python train.py --hidden_size=96 --vocab_size=4096 --tie_word_embeddings=false --init_std_down=0.0 --weight_decay=0.043 --lr_head=0.00642 --warmup_steps=556 --final_lr_fraction=0.0 --batch_tokens=16384 --max_seq_len=1024 --train_tokens=104000000 --dataset="wikipedia_en"
Each number is 200 + 40 x the weight over its row's rms, rounded and kept within 0 to 999. Layers, rows and columns count from 0. The size before them is the row's rms in percent of the matrix's.

# layer 4 MLP up, 384x96, rms 0.151, rows 114-130, columns 0-95
107,149,144,306,228,201,180,179,185,155,182,235,205,206,221,159,215,185,192,200,177,213,246,250,189,166,253,250,245,152,148,165,163,220,200,282,277,176,147,168,225,170,197,256,229,215,265,182,253,206,229,187,204,232,183,176,209,172,214,154,137,195,163,192,202,249,209,160,214,227,201,137,182,124,262,246,234,218,205,208,184,175,242,242,202,212,93,218,246,167,175,219,196,169,342,197,172
085,117,289,276,255,185,276,146,129,212,147,178,160,190,180,195,244,175,206,204,181,225,249,220,213,146,165,194,243,218,173,241,146,223,208,194,254,199,271,241,240,237,238,218,160,259,227,176,166,116,202,209,209,214,210,244,183,217,134,146,157,221,266,244,248,220,268,152,160,220,172,182,194,167,204,123,167,267,230,204,200,233,228,113,242,169,224,201,199,178,238,171,180,202,201,205,234
096,232,208,294,173,285,215,166,139,208,190,174,157,215,177,137,209,229,172,163,182,229,244,203,130,249,231,204,117,98,155,285,209,138,191,142,178,224,250,190,226,201,161,175,137,190,186,228,173,186,214,176,242,238,217,222,195,194,149,141,183,223,225,245,190,199,231,147,207,219,201,184,173,184,248,106,228,258,178,235,139,222,217,245,174,200,150,237,265,263,235,188,163,192,196,252,224
133,171,222,226,249,269,222,186,237,211,153,121,273,125,120,149,215,125,254,181,170,174,219,268,217,161,116,221,258,184,184,183,165,162,246,204,223,126,236,219,208,228,200,205,115,216,232,252,202,198,228,149,211,248,189,193,178,249,154,200,192,191,212,209,131,242,217,189,224,235,224,112,171,232,179,233,241,222,211,186,164,250,212,189,183,226,256,166,89,183,226,202,174,190,205,174,244
109,70,264,232,230,191,227,163,209,205,228,194,102,248,238,239,216,194,205,212,240,215,169,243,225,194,85,179,250,209,174,216,168,215,170,255,244,198,177,182,270,197,183,177,187,203,145,129,199,194,220,239,150,301,160,175,188,217,177,107,129,166,288,246,183,219,234,182,216,233,142,212,180,207,133,194,215,230,223,188,209,231,191,200,218,191,171,236,226,234,237,178,233,202,161,160,195
105,231,177,219,175,215,240,166,152,270,180,186,172,185,153,228,198,256,247,192,133,186,196,217,188,144,230,214,169,216,207,187,214,189,258,216,234,212,241,212,229,219,251,304,217,279,199,164,149,222,236,173,179,227,171,165,245,237,170,143,108,175,207,251,205,220,232,220,143,186,103,136,151,209,230,242,144,258,202,178,122,201,242,244,260,171,172,184,198,185,153,161,304,185,161,189,209
093,219,186,178,202,202,269,211,184,208,113,125,299,167,253,172,227,234,266,177,163,239,145,209,198,212,180,153,175,171,173,237,203,249,199,145,204,206,184,155,156,192,191,213,186,259,162,247,254,193,160,180,270,243,115,250,262,225,175,202,111,254,263,123,168,219,221,167,154,190,175,146,190,196,241,239,254,268,205,160,186,186,201,200,149,176,209,201,173,164,186,194,190,132,250,177,239
102,125,194,206,228,224,235,195,231,262,152,192,83,218,211,242,181,202,206,188,187,230,259,210,184,196,195,216,201,212,149,213,213,262,168,251,219,134,164,246,221,245,205,193,237,247,197,236,190,144,221,138,164,247,224,190,196,205,281,205,195,216,214,184,173,306,161,163,132,271,230,223,236,133,162,177,136,159,163,260,200,234,267,221,231,235,278,228,208,135,166,216,179,241,258,210,198
105,190,162,236,190,199,282,148,206,174,211,131,225,210,208,128,204,186,271,202,245,190,208,214,173,169,211,280,174,171,204,235,127,163,268,270,247,192,188,222,224,206,194,185,205,156,251,188,220,222,206,213,236,198,110,164,224,277,199,148,221,187,205,198,151,268,255,203,237,176,162,97,146,194,241,189,186,176,151,183,219,164,156,124,167,186,165,216,235,184,254,222,210,103,245,257,229
079,167,257,199,247,215,210,136,208,217,133,219,204,165,133,241,245,207,259,192,199,215,230,231,200,144,158,208,225,139,116,245,159,179,240,209,194,152,241,188,230,219,271,228,202,216,277,210,139,213,244,192,226,257,131,222,205,257,160,154,159,220,245,270,205,259,189,141,150,189,147,150,175,192,180,150,215,263,199,215,155,207,284,219,230,231,211,170,144,173,246,121,182,169,170,219,231
085,193,206,248,276,236,239,165,194,213,201,223,226,173,148,198,186,129,240,271,109,215,231,228,145,146,142,220,233,234,185,160,164,190,242,217,187,181,207,264,184,183,220,254,181,210,231,203,133,202,195,265,178,253,188,263,190,196,110,140,166,197,219,216,167,284,185,138,183,211,188,211,184,204,107,136,239,276,209,232,165,202,244,226,221,113,225,267,208,207,178,150,153,201,211,195,176
075,165,289,190,237,208,245,185,204,274,157,190,184,178,112,240,249,184,264,261,122,209,212,234,196,132,160,186,199,163,198,234,143,201,211,274,223,172,229,221,207,172,263,235,174,278,251,206,156,153,228,220,205,248,199,249,184,208,170,154,144,231,253,247,175,263,236,148,219,222,196,196,217,183,165,192,196,305,226,201,165,217,236,189,223,194,206,232,159,192,166,97,152,161,210,171,229
105,227,223,276,216,139,281,181,211,204,187,247,216,196,255,121,201,181,215,292,203,212,191,243,182,206,161,211,183,165,218,160,156,199,249,194,187,213,305,117,215,198,257,225,184,273,229,214,215,195,173,218,178,231,148,212,200,279,168,212,154,259,259,182,170,275,231,203,177,152,162,163,139,223,261,244,88,217,181,201,177,213,230,159,210,225,184,209,193,175,235,180,175,165,191,253,140
116,164,245,233,241,151,228,216,190,223,230,171,252,89,222,223,203,172,157,193,164,166,210,237,181,208,201,182,257,197,146,186,102,204,257,178,195,174,238,274,191,190,247,227,194,191,196,134,170,134,160,240,217,209,192,240,214,190,197,178,151,179,212,229,151,229,244,151,253,283,114,285,181,276,198,219,245,197,211,246,141,203,288,136,183,157,214,215,187,192,148,199,165,155,234,194,175
095,224,204,216,226,197,199,222,279,172,184,261,206,190,189,152,261,227,243,226,129,223,216,232,150,182,222,299,151,162,256,260,135,241,253,196,224,257,245,142,194,233,206,184,148,241,149,151,181,161,198,207,169,211,174,189,203,183,222,175,163,283,175,231,120,208,187,163,193,252,179,143,203,177,200,164,188,200,153,198,221,201,204,183,253,105,133,227,221,161,272,225,195,149,220,259,276
112,215,256,213,242,308,229,128,269,169,186,206,161,100,128,130,191,219,194,217,196,174,218,296,185,201,196,225,190,196,213,175,209,152,218,176,244,163,267,245,204,134,204,264,160,176,259,179,203,247,243,230,186,166,195,172,176,221,189,168,223,189,209,228,196,238,221,181,148,267,252,188,197,99,185,180,149,201,158,180,148,195,259,175,194,229,196,142,159,146,144,195,193,173,237,249,225
104,263,161,302,211,270,161,181,121,207,176,169,254,194,180,232,253,181,167,173,184,203,246,212,122,145,213,184,151,162,133,168,127,241,186,205,257,168,233,195,233,226,206,187,219,166,246,188,205,207,229,223,219,247,211,230,200,290,196,231,216,233,166,222,149,198,230,164,169,206,241,194,209,117,143,223,160,231,247,213,192,132,177,222,244,188,280,132,148,222,184,179,249,185,197,155,276
# layer 4 MLP down (transposed), 384x96, rms 0.0987, rows 114-130, columns 0-95
085,186,165,162,127,137,209,167,194,156,211,218,209,191,169,241,234,234,209,169,258,136,184,249,227,148,212,196,224,208,207,196,115,228,72,213,213,152,275,212,217,205,195,233,208,249,186,176,148,246,159,203,217,172,278,226,238,189,179,174,175,171,238,153,231,252,163,166,259,230,176,217,253,134,216,212,262,197,266,212,235,255,185,170,139,219,194,176,282,257,221,202,115,201,159,224,213
100,164,237,214,253,244,257,91,182,168,165,225,199,182,163,205,253,169,248,191,172,311,219,203,154,163,174,175,205,242,129,199,150,228,212,209,251,173,234,223,222,210,189,255,169,261,220,170,162,157,200,199,213,243,182,220,244,236,146,166,151,227,228,214,200,283,210,129,170,253,245,148,175,159,189,145,188,298,220,248,164,223,245,176,268,193,207,200,143,179,234,151,210,243,197,157,177
077,183,187,203,230,239,232,206,190,131,159,124,219,158,118,240,224,202,204,255,248,207,266,212,266,182,186,223,256,208,223,175,171,259,199,167,205,139,190,237,117,189,196,158,196,194,162,210,215,213,188,167,182,147,291,158,190,178,196,202,228,158,242,148,250,144,205,277,238,192,280,180,209,246,142,219,204,183,252,176,217,182,146,173,135,165,195,189,119,153,208,232,183,253,298,220,231
131,127,174,243,145,219,205,185,256,244,182,190,189,229,171,180,268,178,201,170,158,199,257,232,181,174,176,190,233,148,255,215,229,274,150,217,213,206,237,241,254,182,206,221,158,188,185,215,187,255,254,251,218,247,286,234,213,148,236,192,285,196,120,189,195,182,235,149,194,225,199,187,146,153,171,211,229,245,171,231,218,100,106,190,235,271,209,124,188,182,136,220,175,146,203,162,188
099,188,171,212,173,154,242,156,211,283,245,141,233,211,222,227,223,271,208,264,148,200,240,247,291,153,154,103,233,211,165,124,190,193,186,195,189,228,210,143,219,177,196,201,176,197,161,274,236,218,202,195,127,199,238,179,189,267,162,158,160,194,240,257,198,137,134,234,202,194,200,237,293,162,223,223,204,201,241,194,209,197,129,190,240,223,191,201,213,223,85,218,252,208,204,203,191
105,197,240,186,184,212,258,295,197,229,225,178,252,257,177,152,246,232,139,213,187,211,161,230,228,291,159,131,155,204,153,211,175,195,167,205,252,145,178,145,265,125,227,204,221,150,197,224,233,212,210,141,236,190,131,172,194,186,206,184,225,163,219,208,186,203,135,167,208,179,236,265,181,182,177,264,192,117,269,258,180,268,228,160,130,172,284,192,190,163,165,217,179,195,245,237,196
084,156,171,219,186,208,238,159,204,174,207,211,90,256,219,218,183,164,189,183,210,252,241,138,198,261,185,186,255,327,174,208,241,174,223,210,271,160,211,145,241,191,174,139,259,260,137,214,237,146,179,216,256,241,208,207,148,194,158,274,150,198,136,177,204,247,223,216,172,205,247,174,219,186,197,151,179,143,184,193,195,203,184,223,239,229,111,185,246,227,168,209,177,287,207,169,223
086,206,155,155,194,204,186,160,261,124,179,238,179,201,195,164,217,270,230,151,176,328,200,191,142,172,155,247,149,246,139,245,208,163,130,219,163,154,194,200,145,202,212,135,234,194,203,212,217,179,171,210,202,196,201,169,167,201,214,224,216,201,173,231,142,200,192,166,184,219,254,200,288,284,183,295,157,229,222,208,224,255,280,233,160,208,278,220,247,190,187,235,186,218,226,243,139
098,208,213,150,254,147,123,221,159,218,206,228,221,161,235,268,185,202,239,178,261,135,189,232,221,193,142,157,215,196,222,190,234,221,167,103,198,191,188,205,134,204,216,196,177,269,182,212,195,239,149,218,221,240,212,290,210,118,243,227,272,230,152,132,163,197,139,195,164,182,204,232,183,185,192,185,217,198,277,179,183,193,253,244,203,239,198,270,149,229,164,194,157,271,123,189,276
095,161,213,232,226,253,280,116,247,206,167,186,169,150,77,248,202,158,252,193,151,291,231,198,171,146,200,226,199,190,156,233,148,234,217,190,247,197,213,196,177,202,193,257,203,285,198,166,155,201,170,189,223,298,187,190,213,225,147,187,110,211,198,201,161,265,210,111,203,241,209,222,188,203,204,182,207,276,233,243,213,240,263,193,220,186,241,205,163,203,218,143,225,169,201,169,226
094,189,243,231,272,280,264,153,252,169,145,206,205,116,128,240,172,152,238,236,155,289,242,214,193,142,208,205,221,221,121,233,183,177,189,180,209,173,212,223,196,175,200,236,220,242,208,174,202,190,175,205,223,262,166,221,141,170,130,175,183,208,189,196,198,287,212,132,181,252,191,203,163,209,156,143,265,292,227,246,162,205,278,212,213,146,208,232,170,220,186,176,177,242,165,147,208
094,188,257,213,261,251,280,108,215,235,167,183,201,155,112,226,218,159,261,195,152,293,214,202,196,141,181,220,205,173,107,230,155,203,228,192,211,187,228,223,199,193,227,272,207,262,212,173,189,176,205,213,226,283,185,227,212,204,157,167,158,225,195,213,181,245,221,116,190,219,168,207,160,183,163,170,220,315,240,247,173,224,258,205,213,196,216,215,176,181,181,138,172,155,167,170,275
089,188,233,216,286,208,203,178,181,159,192,223,183,258,261,238,163,242,230,194,171,252,224,218,239,255,209,201,136,226,245,215,192,151,191,160,134,241,169,183,150,256,246,216,133,171,241,259,199,196,202,232,204,137,214,244,226,239,163,165,177,221,180,179,113,140,171,254,184,174,188,242,236,242,183,241,117,208,165,130,145,230,224,228,208,255,126,199,249,229,168,150,205,139,134,262,179
124,224,278,221,199,234,141,207,214,239,171,197,209,211,270,246,175,133,217,167,206,224,202,249,178,264,150,149,238,188,203,146,155,175,316,160,205,166,229,223,185,227,251,180,206,206,193,151,233,136,249,249,263,208,143,227,219,217,124,243,249,205,242,261,140,186,196,189,201,245,174,248,224,210,165,222,198,197,141,241,194,118,199,142,184,154,221,218,204,193,186,179,110,141,200,231,135
091,189,190,211,229,216,163,259,200,178,157,203,280,224,218,186,208,204,173,142,229,119,213,166,203,217,155,172,254,167,193,123,217,272,186,216,216,258,261,230,177,192,69,205,210,253,190,210,165,197,241,179,241,193,166,156,203,215,202,293,172,228,173,123,155,188,281,217,253,153,222,166,215,236,205,230,267,183,206,222,152,193,203,191,202,205,239,170,110,234,199,251,194,242,145,160,134
104,227,214,228,165,154,205,191,249,153,180,223,117,208,204,191,273,259,239,234,228,142,160,221,220,179,208,264,186,196,208,124,265,190,210,199,259,209,203,200,171,177,192,225,157,244,196,178,235,210,212,189,159,128,210,206,203,208,189,185,232,193,270,134,183,147,170,233,253,248,233,192,161,103,242,253,195,163,194,235,215,58,205,233,225,192,184,226,189,101,237,190,188,164,179,287,201
105,217,143,295,230,189,182,158,119,208,177,155,274,191,248,174,261,244,231,170,207,202,242,194,209,172,256,168,195,252,138,237,218,179,108,235,172,237,215,221,175,196,206,165,217,163,209,166,310,221,174,229,168,254,218,167,163,279,207,185,175,244,190,226,143,191,185,241,154,123,212,233,147,174,134,198,195,159,232,247,218,222,166,201,161,200,246,139,197,253,258,195,224,166,205,175,136